config.yaml
head_dim: 64
norm: "rmsnorm"
norm_place: "peri"
qk_norm: true
bias: "qkv"
parallel_block: false
extras: ["some layers without positions", "some layers without attention", "local attention windows", "paired heads", "gated attention", "attention sinks", "value embeddings", "a smear gate", "skips across layers"]
init: "normal"
init_std_qkv: 0.0548
init_std_down: 0.0123
weight_decay: 0.076
lr_head: 0.00738
doc_mask: true
z_loss: 1e-05
dataset: "wikipedia_en"
Each number is 500 + 25 x the weight over the matrix's rms, rounded and kept within 0 to 999. Layers, rows and columns count from 0. Numbers have three digits each.

# up: layer 2 MLP up, 1024x256, rms 0.103, rows 756-935, columns 64-95
# down: layer 2 MLP down (transposed), 1024x256, rms 0.0999, rows 756-935, columns 64-95
up756:510484542481492506471499464496495489510460523530479519519514498479472492508508479495545506461472
down756:499491505495501481536488512499483495531487538505463507503486502456479526541511517478488486499491
up757:492534469472498489486497541500556477529520566513546563481539488541490475470438525496528476500472
down757:489515484520493489482479488525509495508514468539457546536511498494519430502472518527544465496489
up758:543508497493496496513511489505485510515502517509481478496510482488502493464501526505504501527522
down758:499496510485507552536492521499540521553440526527465464501473526454501504499498475482505472495468
up759:497501518482500510507521522499489516480490529519507450508512451504498517439493531528508481474501
down759:540476500517571449499504502459496517527528498514516507559470497527489506497527487531469489483501
up760:462501477512533437479514544492537512536507491513537493450454487526521498552503488508499438460501
down760:497540492488489539481509506484524496521527507527480487455494496492499493537484481519545509534519
up761:516475480528468492476510489482488506506509506499523545532482483511495477469510522486500465471521
down761:492526492556475449497504513464550490492546524467481521508505506557476485481472492498488511471520
up762:494565513472525504496463464480472480511490489513498509429503522472445502509466507460521518530490
down762:528515517525528510465501492515538475486508495497561454514496483511542525471484504493479487485465
up763:482488513489532513517502520477490516535497481518525512516484456439520478479511491492514475487490
down763:493489507496478528492488492511528544470467509503496459530516508538475526499528488542489468464539
up764:511562453504466567483486512458461521466482453512469507500489498524442448513475522461490529512505
down764:511502496464506495525468486525531494503501487469534502504497497503506506503484498489514470502487
up765:496498561504547467507423498466507520483558538475479515495497483523507479485494544519519495576520
down765:501532481507487488463493467521523526547504492521499532553543479532494525562554503502490488475503
up766:471503499536491490502534495483466512471485498501524517481493498507497481508498474471519491497480
down766:554446528458518454501530514502500460519466472484464459508471487462495494481465478536518492508535
up767:561516494466492491507488550497509522497477498529469506490502524482454515475491460523503513481490
down767:519487470505466535508480540509508439504526482495484503509509495489521534492482457500475474518476
up768:491484531455498522520488524568493499452482571465514500473490481480451477494489484491485457509522
down768:495495524501512497500505475523526493512539494514483517492541519524501488470469472467461466463517
up769:523545487519465555521506538498458508485500524537532501524473477462476517502447463510513534488522
down769:465492509503531546501505489476487468482462521470466479552547481500499503486468487519513502506521
up770:466515498509479498495470547511494487499482539539478487522527524531536466530517521492505489467508
down770:485461518501485499513466476516446501470519504481559490501500465437528514490481485477503534523546
up771:502516526507463481479520518480559536532478493497456504446479458471490484503490511579507497461502
down771:473505470511465491493516494490557547534463463539491511534508485502497491498522513523537526519529
up772:516540461528526499495480507507459495518523501480504478508533500506545463491488533510512519486501
down772:477473483505462480454524512508511436494564490513474497500514511523488532493558529509508507526558
up773:563480475507485481519517472462479539498546489534463501519520452452511476490493442524506484463444
down773:522546510534535497559510515490488511457493446495503529493477472474470507524513525513448485435486
up774:484504524452528507509449504512463504482514525477515539495493495470493493500516527527470488489524
down774:492509484501510492501521502486522465514448518498467527454478528531488447506513458519510532534478
up775:520519475517514517509486487475466492536507511542499508538507527480510478530495514508521526510483
down775:497484505469508516484477466524516534465492547506492457524511505479500516484534489501514489503540
up776:515494545490504493505534491511481513537544513504537436499467505558501524461482478465481501532507
down776:474485513498544545508460534481469517496489473526537531546505507503569567535489463475526540491493
up777:517479539524504499555498475488478454528489460519542513489489466473479523567488444525498477484451
down777:465494498538519490500470498533478479517464474451544500522468580503480472516512462503494470490462
up778:515523520501497567495511481492479511497482489488530481489530466519482482448494489478493535476520
down778:549481481538504488475502506504498502540505520544538472550524534499479502495478522476495535481460
up779:506495462526483487506463467508475545502539524484488484464458473534508485520538534485505464466482
down779:495521498592493498504523510492529507494479491509487448494479468491481517491507486545476514501505
up780:475512535469481497474504503499489562469523522463489525455558534520448490501492492463523496515487
down780:495445462460511501495536478501541471498502511471519537432525529507501489505544503482516501452497
up781:498468565507533472502496511506508506495477517532512541529453484528484472579492543517522503496495
down781:527507482510497481497487508507483489519465501491533536488487507517496471494525460500479495520417
up782:518518477501537479460498508505554508504509524476486503511503466490492489546476513473493530529536
down782:482510506509502495478520485513520501501517518463485510511513477508505490513538456540550464499496
up783:506503443502526481507469467507502489523538507490494502501436517515503503503509505548488487548514
down783:493498472549535505478492489483456491498481522506483504512448518520534521490519486518539476499489
up784:492525515496486475520505486479481524488524504504513483481527511529538538532464496498523484474485
down784:524507492498518521525519493506515484441546522491505514511473544462455531502517477479522499496499
up785:550511523495496497476492501547484514518484489513520505504488465542528515487536480510499441508537
down785:530494500511499518517452504485531495472495499492470492526543499499483534517534462534497530518519
up786:514489513523514441516506524513487498509449518506477527489521507507478490483521531508458501550512
down786:456479522451471530527496491533536471484521477479499537513516502468458502458515514484503501489522
up787:538513549480493486473496497527518520489474522510490540521473510457551555484523517508477528484491
down787:519501480492488482474511524502559512509491486531540488542479467518493508458502501501567464521486
up788:519534487492466494487522488463473521506465522525488496497520484511547516501540533482458515511442
down788:475466544474495470499464536527545480539518492495503498529505538526495555544474547470521493494484
up789:499514544511464482503496501481466514466467532476497500513486547454514472477480463472498502496495
down789:488470491514482461482489499486479483482503513536492480488491538497526507482510494516494497489503
up790:479528474451492514460513545551510495587520541494486505484481519458491480534451550503512515484510
down790:481517461507480521515512544476514545535494499509462540504519481485523513536483495492464499522495
up791:486536538470524529489463493473456477507501489513517469514500527475506464511550517503468514507537
down791:471459521510535495530465489508493507491517491491553519493541515544486538467479527481542476487495
up792:480492530501533488535517496535509526504508467536536542483465526465458494540518453513496490490531
down792:453531517463476509508479514502492475483507526487499507514469512520485426496525493460466516536493
up793:540549475501497477490469514510488500529509525468453498482494506496533507519512488491495513485478
down793:451490527509526503497504505525481498509480471473453550553484488520500488499475490498509503539514
up794:525501502471477501508465525496466455511484538504487521495471523531508494514506499501500508519459
down794:498513495482481532490466489503514542517501466502484488509472495540493463492523563511508508508508
up795:499473517529493475489493485492501494521470508512494526515530470546489479508518531550487533442501
down795:450457474479524524499515504529487507502496493450512501481520484496471487462506505513522454468477
up796:534528530553494506467488472526512437476503531524458509493469512503528487501510515468527509490488
down796:516475559492527503505527493541493515532482540470478484458450502463495443506513484492517511491509
up797:531505474469481483463523536484464511516494499491473498463501483459489518505470488483502539465540
down797:490536496526519483503475509465498529516515537500492537514481471507486489546524548509506452499518
up798:506512540496491522487509513469502520477522476540478533504474518505523502475470475551514520553517
down798:471516504489545489519519539530478480488486483486520483489516505493470477524563546478500504500487
up799:501462467533487488484465501475565480482471533543530520420476490473501491459481558449529498512539
down799:505518496487536488496488471477502518464480459493480488524533491477487518511482514533501504470499
up800:528478489476483451513495513488479447515505507481509507550505488519492498498503503545501502553458
down800:501487496500509511502462532478462521505513513456545513496532519482480487517530480536469534528478
up801:472533529510465483531465478526437523466501482492513530501513446517477540502449490480551449470479
down801:492523512493483552523466508516518471487503471459544493446485501532478503488466467488522500561540
up802:550526518504519497457529565511518479517477510461483497569456440536498523503500495471532491515530
down802:502520503494521504498541504458540502468458445475461514458525453563570466513524492483522473518523
up803:475493516537517489517462521511560507486494484492525508488472521510466460492491543511514523469511
down803:502456548493496479479513473514476511477501520509453522508494514504480519466514483487524482500530
up804:509482477513501499481512505493508508529489476530477498479470524497477438541468492475508482463505
down804:537481505518482502472506481483480514536515498507510501498518502450521505490569490486468481426510
up805:489524502537521493531470491433517485523453470516486491509490496530459487535502479448570499480521
down805:462526499492470561520524536509505500483536470523501477508490518540502491509502529521487521532522
up806:535528537525459534480501485503486462527464473483492505501552502489534499486502503541522490512474
down806:502525507506474546495539505485543493506482499428515480484475489514468486515507484467522507520485
up807:515508528466509456518494459489524528508533485488468475493488510484503524481516485512499514514472
down807:486490532490493480496502504505492506513498476524507509544500506480506520504479479533490502532494
up808:496530506455517476497500489544480485474470490504528512528505541508437523495537489523524538495465
down808:498504482453523555537509423495489498513501465502476468497516494520533524478470480490521533504525
up809:469467472511466473531486461506491506513487520495495522479543508509485521525528529496495507489493
down809:494544547533540501448438493480512502504533455501506534500482524446492521515514519552474497504518
up810:529495495500487497448488500475518493481538519482495468466454504454522545563536504481526502482480
down810:502460507486530484494519490524529493473477505523531470511509500497471520498532466508496506498499
up811:505505500486523493488482474492454501479496494500470514500533478524513520538503497496508515551491
down811:482487449451484487497491446535504489477469537514508483529502461492505515525456501491476501490480
up812:503515487483521483516486473511533500533510490478456496493552529479513492491550543462503532513519
down812:498509477495504495474463498511499477504485535459511480482538527543495501506504484506490505493501
up813:477515486519490511469501476548486520487491455478489493514527501483513477475447528482483500462499
down813:518492536494472535537503499443460496509522531560519526467491503482443487467511483504525504497495
up814:509469503468479479472480490460482504478524511458483503495542507490511505508446542468498501502504
down814:515473498489533469485498486483466476505518518500498543481529531470466505488467469489530552492473
up815:542521536515498515507498534462477518489482441487546498498535452512458489529501490503482489523491
down815:493476457500524550492487483548480520489480522443513539497521469509452498482494539489474472521471
up816:482502505466449487494507495497486520501514480481478538471490472501463508509529488496499508481499
down816:499517488490454477508495528485503478470522553497530468487508478508509491548508469536486551534531
up817:506479539460507500499486478484540494488512502542498531454556469492487523469518517507509445541534
down817:498504508481486452519519486479507482533484448519462492508516507513500520518496444493520520490532
up818:471498539447530488446483513508487457515480523512494493532484519470521468476497503504521495493512
down818:489478508512473570485519477507498500499520528484495506475457497513539508503508483486520518503496
up819:467480489535511514490510487549517485504521514500492488442511500536504487494535504530511467537462
down819:479503443504490491501517467470453464483491492506503521484487490494485505465452466549494494475485
up820:501498516551516479546491519501517463487498487473468512509502510473532476506517468510528522521480
down820:477525513540501488501511496481478533508492513495520526475496519505471518518503519515554525493484
up821:498507524461465472521460501499439519464487469479531505448476474496522482501464472469507516476503
down821:540517485515519497515486418510508481458533433526480457493447485509528473521473470471463486499525
up822:477509552478551476485516490494443459467516498514512535483455451493537513455478523510547492497505
down822:501476486425520461487496539460460492510531500513509529501473497444480491543476504512471495508518
up823:494525541497489504521457475528521492568481513551459509479482510523485522504514563499501542495453
down823:519565488507499485514517544485507539519529508463456507485482483475493479509537579493504504504455
up824:523524507507466468504483480514514539493513519488522459471483517494515503495486480498494516519476
down824:515521467498509520498529507494503484532502512519483537500556490521507528495481486500460554513485
up825:469519464493468503477517535513527516476529500523467486480489522460508511547555516539457485499521
down825:494521481482485494544521417471526437477490555489508492505525498498508515467484454504503492475518
up826:475509504513511475496532521490499510530517470461461502544456506452491500517496525486507523483500
down826:494471565444524483528480501498476522481452482521523533526462523482446491535504461516517459453532
up827:499527500474491491507451512519487506535517509505506488510518541512494557504512508501470510464473
down827:506514509451516494516468539469478528513537505511552537526485540468505482477477519481517502449515
up828:488526496513473511438460515479500560506534498506514501508484514502513476522529487467548521508518
down828:537487518467479466518498503511501494463476439450450481493511440521480488501472473497525485483497
up829:500494496503488486430478502477454486494552504510464476491485497459512534500528477495530541483479
down829:482438509479516480573500522439457462488523472456505508500515555529510518486478534514487508500475
up830:467520480454477528522498518520504479518477520511516537522528459489508475498496534483498520478504
down830:517516552479499506527500497537524481537493494484497488509532492474473474529538480489470511468496
up831:467524497479467557478518511538489477506509537528508462486479478501520505481524514518539457497457
down831:481498496496479534496501486467509505452445452513489511513488473483460542486509512461532448494489
up832:479495519488504509472512486520509531493491486504540471527517466462481452503517500507544505491490
down832:510541477456494517491462540517509453483509512502466501515512504509510506549492483471520522493494
up833:469499531495478527483494461463504511495507514518507463519516477487498514487477496511506508490525
down833:498498482492520508502508499516514533441540444530505530501481554489507555556486488462477541483499
up834:534509513522516491545549483526477539489504510518492526489500477496481481500488467497491494499496
down834:480490508488491528514496496497502508533510506537515475493535511529537516520491493524505520513523
up835:475486450535526481457517492525507484545465544495495511512517540475514507510508511466494479524488
down835:513499552544487519468509493507497499490465545474488506523552446458492511517513487525474513503492
up836:469547480469503472475501501495509472519511525519479530454455495460519512455524506508510508519509
down836:492474525561477487518481542487507524501496453493554497505509502484527471559520497500464492548503
up837:498462499482540475482537512554497461526505475488542537506508483499546514530520512491498526498520
down837:471548527495467515481525493519484471465499515522537460520437487500502476503471479512531507496487
up838:513545487465505458496468468525498499496440498456480501528489573500535494455484501504487473480469
down838:448451531513490484544525505495475518515510498507481476469501516540489506525469512542484530486495
up839:524511532489471495477492475474522518497552529507516502501488508489518520517487507527529515550470
down839:508483498531550505508498496515496483489530513472492506472515519517503493430510510486516480515474
up840:523445489510479481487487516475470506493526510493453528543541494491519549454494531518496529491513
down840:502467489495472540540455478509513475550527493509484519454518470467533522512520516496509507463540
up841:468483525480524460558517489529502485543488526494513520471534537543491478476524526511487463489502
down841:506496547523464553488479501506466486525539507493509475512499530479492453480497499507534468502513
up842:526530521516456500509523488516519496503485512549539478499505464492551543482480457527470484488475
down842:504535458505547495490500475444532502452464540484469459492477519491479526477533534504523453543478
up843:518504547506498499466537464514531503481534463554512485520484486520515528498530499503508516479539
down843:466530521479496509438503496453544488476473521502516464525496531495543520491527512517453471517557
up844:506468481510509530508516534502497499554483491520435532539502477531523503492535538473496468501500
down844:503426496507530499513463425491501504506481543530503505486509498532518501520498491534505538509539
up845:530497494492478491525507504497503514525473462538535516517545556513479485531511521511493564497469
down845:539514492476529480512477501533559484463496484523478512474497535523503536477513515546475473480497
up846:533497485523461498525505462484502508508504513510487505466460499503482462494508515513500498517453
down846:525486518494515513492521487537456494508526500487519450513484494507516560492500500508540502518497
up847:546517482486515461550513503451447514482535520487504565515454490509527524488506455513524506543472
down847:540508492494519475474535487493491523463527525524506527457489509506473541461563429493501493516527
up848:453496484476539509491480527549496474495460470543474506518483556480467515513513548472525474521518
down848:510514536510470539513521518513463544488543443460511442504468477482478477512468506480529489488498
up849:447512511484480479537481503475503545469513506476530500502477506487504498488436497487482490549491
down849:522476476532454460519503536531527514471470541537508447480506523508504467486511478531488494531457
up850:525486509521530523521499503502513487509508493533524520473511469466470512523568509455501471481471
down850:526494477495496534494498487524513528533494509492495537494520511467494534481507555476500498485478
up851:482493529500535507482472439490508513456458499488514512513479508507516496484477502495499486476498
down851:483462502546493525453511507517525493455484446512432510522468521513531485489471521543489502478505
up852:523498502535468513496512510519490495496500481518485443505501478454516516527481463460511517532499
down852:466505478467482515496479495513519484538541539523511516487484480513477501530487486490474442531479
up853:526507513514466523475481469467512492432520502519482514530515504532486521512474501497529534474475
down853:495510507552511532493484470501489529537471545450482530500458461476531485494514451482543491483511
up854:514522510522513539521480483438471490479481501509481485494489510496488496510513528449519502482522
down854:509497457546514523509463477480480512515464503480499506553544490465463502513508530460536473469530
up855:493533528431489507503493524510495516539507486508491494490520437511463508511540493496533531550490
down855:492504467461559543509509493450541513461457468536492499487439465487483450528459476479484471460500
up856:471509513493486548479527542498477481507517502521465524552494533517538499449507487488535508533526
down856:524488527496484513537485494514512488474511492455493486487447485486477482524500478502491497507470
up857:513431500523509474524456445493476487490512521528521459445489474513498485462525484501519492520527
down857:509487520503469550514519508490479477471485542475497479487507529514529523492481497507504494459496
up858:492492507477457549522497533498487548539541499515506538450528450490503490496486465476483521528506
down858:524512499492497499529541511486487495530490527460500493474468488484509476561570510492511553516540
up859:518486487472472493516463457503521496508538515472504494509509439513509555505534467478492465457494
down859:441505499547492498509513456496481485492500503504449493496473498516510518504457540480569476488470
up860:537502485540495530498499507488490515504481560553506503483529509532506474482528487497504456470507
down860:535495500513468494494490511512481496528552478511459500507480544493466493480493533495515496512489
up861:497539512551511512495486485519479481525526500522473483522522475521527532458496513457467513503500
down861:472523485564484502474543503441514478490527484503502484509460495433509522488506507548466549496490
up862:490498507477510468482468511511507503519512529485483463488546494472491518486484495485494509506503
down862:491468527494508476472493523488490492479498532498448491506515517499523497485518554513518484475515
up863:520509515525504500479500519505495515496491499525528468485509515499477501511512480507514529497500
down863:512484501496499501538544519459499511514512451531515517555518484515523494521504508511467502512483
up864:512470516504531520481464499490540549490495495540524503504520466449513499487506480471499494478439
down864:495527518449504507526476552482490534506496487482447520504502523486503520474476511534424468514469
up865:509531500510508527531529431515495537479447480485504525503489469486493489488502506484518511480499
down865:506519491529502488454479485492479501504477487503444483532503486488496473496544548506514551452454
up866:510493496478453503463510499496502470523530509501480518489525497497511512494544519506535493528505
down866:528512460509501545539492509485513546477534510460465498457508515455494521516516544516508507503507
up867:508503523443484499494521441490512545502480509490522548480499552485514494475471489521531508474489
down867:464510508448570488553540533495499497497502514524525496484457523528480474487450563516521558496512
up868:481489498484496483505481466472527500503509497507508457489509489501492514506472504497469524463497
down868:483455495521538538474514504514487470524512515496551506519494500459513538512549490503506528464477
up869:503502523485510485463528510472521509504485476523481533532532496503527489493529521505520507491523
down869:529507496518470513512459498515509550533488494501504472503546485520480507507491549477496485512507
up870:492551497476491485475526507518494489468464530529516541551498492517499491488478491509536485513473
down870:508512478481515530472471491471479546491452477454459559536486516534503491512488507495482477494473
up871:504493493559532493502498530504497518538447499501494488498454505480560504528473507492494471526476
down871:466481528494470487498489440475495503521498519503524497513489533528452521507545495441486528528482
up872:487496496502494453501465498488515500517501533513466464538552485493524502475498490511479512452499
down872:472541474542453484548470481469521498473512511530489499449495487474462473499471491517469491523504
up873:543518526492484518499502530481489479498521470478527498499519539490538563505495506503498522490530
down873:461478517515540505504502495537528533494508469483493509518505519552486484523507522477523543529509
up874:525516517485459520492462518532536486524499500541499517516527508475494472547523530497510504500511
down874:513487506520487520500441489480509510513497484490485469492540469529529487501488536474474507518535
up875:491504450503484500503450472523503525546463494443452514519526480490500498487493461510531470467505
down875:527524495495498510516472508513463560489470504466527526447492525510488459467498463518508475527501
up876:481509523500477503526493506528479499520497516521527502486471508479489470514491496489541532499504
down876:483495467531495503535488469511511490476499500474533479533489509515447514501539500484472493477462
up877:508491533489477490523515509517509496495532489509514546466501526550520509494469517504494498481473
down877:488473500482518505495514499449473475503478499499461483490495513475453480511534475465510482452490
up878:530521533526480502462541606521496487519435510483544512538521478542502498468490515516523527444471
down878:482516505512508492471496535468533489507529525499492488501491527511540491511456536498496466477530
up879:493536487464501518472488499509541522529487483509507497540484469513538508467534493507478482500507
down879:498483500499501485504477454519500511498518508507506493505530515465500526521539514540543470518503
up880:507500512510475507491469476485539487532458481515508541455465497483467475487433482442512503503507
down880:482478530527484463476499519518524507532491521494487471512538503510480537497520500505502500524494
up881:487490501494499485488485490535521511543510474515475519514492556484497500525442491529499508512502
down881:520489524438549497504482579512447493531493483531468483491431552484489533476523470493493518477516
up882:470518474463461504504493487508496486533496486501529511497511460486469539464570482492537494514468
down882:563514501510509494560489533480505518504488513483487491487480503503493528500479526500468471471499
up883:494495529460488505511435473468504463481475507486477480487508489536493522508470489459444505515470
down883:473504493481530491489518465511482512491459455527506527488457511494475440501494499462510471544487
up884:511499480510448514530529490523478518482478516520509536543512505490438477488506443525462521481497
down884:574504509497491486499504461519488526486476527459483515507499487503532501512464464475507503572541
up885:503505531494467478512482479489497477533522503490479500451547522493465488491491523513470515491505
down885:512520503484481502507508511487463456494493469558516441573469531513510495472490473485534489513535
up886:538480470505502507514456465497487441504499507539512514508493485490491438536502528486496486492543
down886:501490520468494491483489486531567459498502480494528492514495494503520462438506521533458490532510
up887:504507528544483524468542527530449494499486529488425562503528470503485466506506548476519471494491
down887:492489505514491485510493486516463495519463526500488488472513507508497501526469491471481513512518
up888:463480541498430472509528493501534514492524511504529505535478513504556499510484483462483543518525
down888:502455477489540505495545497510501495501472537494483561527488523446489518493512531455471492488469
up889:466507458467506476469528487503513511531472440527477542497486526533522500510490482537490509505499
down889:460484510516512502518508470521471533457537498487522517472525504494539469477478520524452471470496
up890:532465500478444491527477493440508495505522515472509547495456506483480442519441481490454492489573
down890:479478494495500493508468500438473511483502503525505507534574479547480474509480454510499497500493
up891:489486442461458530498479475487483528509545515454467521497555539495539488538498504488522523471508
down891:468484509455495503519492489523513476471531482475489502512514483466480499474557486510507494504495
up892:497502481493491479484523509499471536466527545528488513490509497508523497489517532506473529495509
down892:509488511528535527514495524520499478466504501507484446504458520485508493492506507489513502500461
up893:497488487515460499469518462477453528509506517501505544504506479536456501526507498502475528472475
down893:508507513502479436488466482478517484452491539522529503518489476569509472518522540502487546482519
up894:475550512475501514527491470480513528525495541499474491497474537498499519480522493456488499505515
down894:523528444530570437506519518536483513473523519506525484548488505572474437496504472496489511494480
up895:517481515481476519511495489497503513502474481528484528457578493524498525517502532449446516502518
down895:493496504528480547455502510491474476529525460512499485476474490453513512516465536507488528481522
up896:538529494524544527502516490468528469531537503526540496514537480494506537469501435510478491530527
down896:482523526500466510515539519509515493432454513521469501468511494434466499487506529467510529473480
up897:498481461515471521505502476481517489494532509517517488501469529474474468510509486497503454486509
down897:499514469510481471459509503469514489551469507517489493532522520524555520518496511501514458489421
up898:519478501510505497505505476485539480508524528505538510487496488448463523506504492491485469519483
down898:479488502518447502470545505506525478497483449511501526523557476502553527521517500491455525502484
up899:501518480503505472508503482524515498482505533495515531494494511508483485515481517471481531500484
down899:487514463502490480514552483462469536488481524480535496464459500495459526551511515522468527446492
up900:493504500496512505461466501519533546482496536497493491533473497488512494483451523545477511485486
down900:487505500533497509487505504510523521510506476533498547517485525483512480455478523445538481540481
up901:533509499526474549489492477437516514507511501522499494488496486474498486490488467558472470493468
down901:439521498463528515504493532475477517467473481502494485480484542521529557512542496551462459486486
up902:521485493513482474478506495541500527525517512521519510517521511484475512474477523494452430472493
down902:479526475508497479511472504526491530447490566487477467452480487473509445456511470509501535514497
up903:509528518557528484467511482525464527531494459508539515457526516539497509498508468531514473501493
down903:465542500559512489512454543520469460486451445497494506535509504493529509541493487529481499485491
up904:443468522506500508533498468507512475486519468558489502460507487499538474491465485497491532513488
down904:489495474560512517496423570473497468468495528508510497448506491511475527482500450493445452463506
up905:539493491507487479482545497507477535508498495482489527520476507509541499480457474449496513508497
down905:492501473513484512517534499480516486497494514492481495517538478496521509543524454508476541516480
up906:458484501479492524463486527498485504525460504503517498510493532490504470475520496463491509481512
down906:534521528494457515491528564501476482473491519512490496471527497536522478489494491467461488490531
up907:483496483519521472499521489496458473481507485515490511501508473483476449481504512527477509448527
down907:494480534516532527544527541478469457462500509521471503497478503460485488446473494491502499434505
up908:514538495464472524495551511494522533494527469484503513576494503519517484539459484544484477461494
down908:506496457522491500470531496490529483527518486480499501524496510517491522533515560524501484524512
up909:510469470508494478522515453477522538511527496502486489526497481537491520524547468539531490504462
down909:527495499519539491508485533508515507521561491476496455506525495500493515493446509544477514542539
up910:469524462510501518490478474482505494528474481511507473485474496523506494481498522536492489518478
down910:528461497496517499474465498505509495578480527531534494523493523514489448524502437520485526509502
up911:542512462500490500460476493523478455452517488491482478492552499506493481500477509493495471502528
down911:483439489501494497498504516526531460515522512473501467534520501478489514485553490552506533501532
up912:484522514499513518482497541482477453534519467466489523491523491510520485511518535491513536501563
down912:509491544546486533533507491504492478514484539513519488491501486516487502553493580502501478494498
up913:518472517490540486494507536521513501518497490543476497513476501482550509462553506519531497471545
down913:517508497480519486494476529470530486522550550519507459508520487518500465496544540520502475503510
up914:494559482481504490521500509512501455505496461496507505519508506485455464534527536477476490532525
down914:459551469494488507477483498460500518547497499518532487524527448461546476510485495507510514499502
up915:526519521534515469482529537531525530531518501544536504437460476500505523469534520494576488486485
down915:528471498491486472485493455469470567466500511457493484500527518464481516560520484458507487487510
up916:506514491481455470497503528467487551542537469500496499503534450484485502484527531431473528504510
down916:513505494448510549538451480499495531512482431513487500510471451517506468517483535473486479500510
up917:502532484511505505545491461445511473485497480488522484529516498532493467470495483500504454510476
down917:499465465490501547508509545500493491496510535515514499507507484522496448475506511479431545516491
up918:495521500472501517492544512502483485521466492490490518464496503527494484492497491473467542516519
down918:501490427507477543480530535517519517518451481485547490528483473485485512533468505512503497496481
up919:496530516534484542506474482476511516551472485501493456523454499544564437569498499512558535520516
down919:502528512536505466514576510468479455539477528494473472485519501506536445497488521505508490522521
up920:490499516477507505515524425507477533523505466460451507530534491495557469489512453540472471546477
down920:528472481458528488475534482534495527522492481495492493449552479470492518494511515508513516446499
up921:462492532513518473539454536473448488533503550496509566506481471468503516538488477505476510511524
down921:494497507556500480541522524478473477483491526497519512473498487473512512533455511515521515477455
up922:506532491464504474490508486487569519490512515465499513508498528554479496504514539515505475495532
down922:465508513517470477512498492501510486518506492475458551450471521509525526519485529521476512479498
up923:487532478516521509490525426523495512475487509492462533491520525517451517525474514431492513526493
down923:471533512527524527529507508489546522495482520467457476488522531485499502486502511499517482526452
up924:496498523488517493509478519513491540490476483508533531498473535485438527499496465470490506489483
down924:456456457529501466483485473532500459460472489449514508512488516472515554519492476475522481482496
up925:517519507534494489487521487460495484474492503513491488537476468489530446539506457493504550498493
down925:516496519478506462534457488517519488526539517486508492536493487518553506494509464506492512513488
up926:511479514515493509470488510447458485516513506490443549470497467479464521503545500507503495472500
down926:510496531554514507482498491522520516478503499493506523442502497483542499509483524470445489465485
up927:508498452496522524507518538549483491475485483491445494468535495529508465503499523470510474454469
down927:498466482470465490429514513555455522490495463490423490518528497520520493492481457499518499505494
up928:503516467494486494504495437494514464501520520519537460532511480490553488508485498483480483513517
down928:544485483469475486490522487454516453480518501484476491508500491490515482457502501537485466534525
up929:522542522502486485468518497546493499509498525515552508470511519476502479496505492509487536476496
down929:483531533471469492513519499510504488499492516525470453523526506497508488504537516471470480504520
up930:497468426483531468533530502498468443509544506450473521509538467512529500487512473501557549484507
down930:468524511486490512513521482470560481495533546490496492524544482496492519546539474489482478496486
up931:547468532498516496482489491481502547512487507493463510511464501524500509498494530524500468488489
down931:486488501535482546491510511525503485467472519515528517453526513504492469509521502437541468453520
up932:511486488479513474497498496535511512508502457504510485508489479517472520450456499530484458481501
down932:453484506491498506534517436523455473447507455480454488554443526431481494439495522503494480509450
up933:488526474467495528469484449445491495529521496541501467490496454490438509521522481449523483494540
down933:489480472481502491449553500458513449475509483486524509479504499492476480488494538512480494452538
up934:496514518528530521508512515448496473540487525512481477554458569481514499539487505552560535504478
down934:469529486483500482488529529520497526496472495479491528489478484477520466481537485471513495530492
up935:493488520554490489484480487513517553492463513530508493477499519506506519541509503533509512455499
down935:492488513573475531507491501461460529488506448464515485479499496522526504455529493477491482574485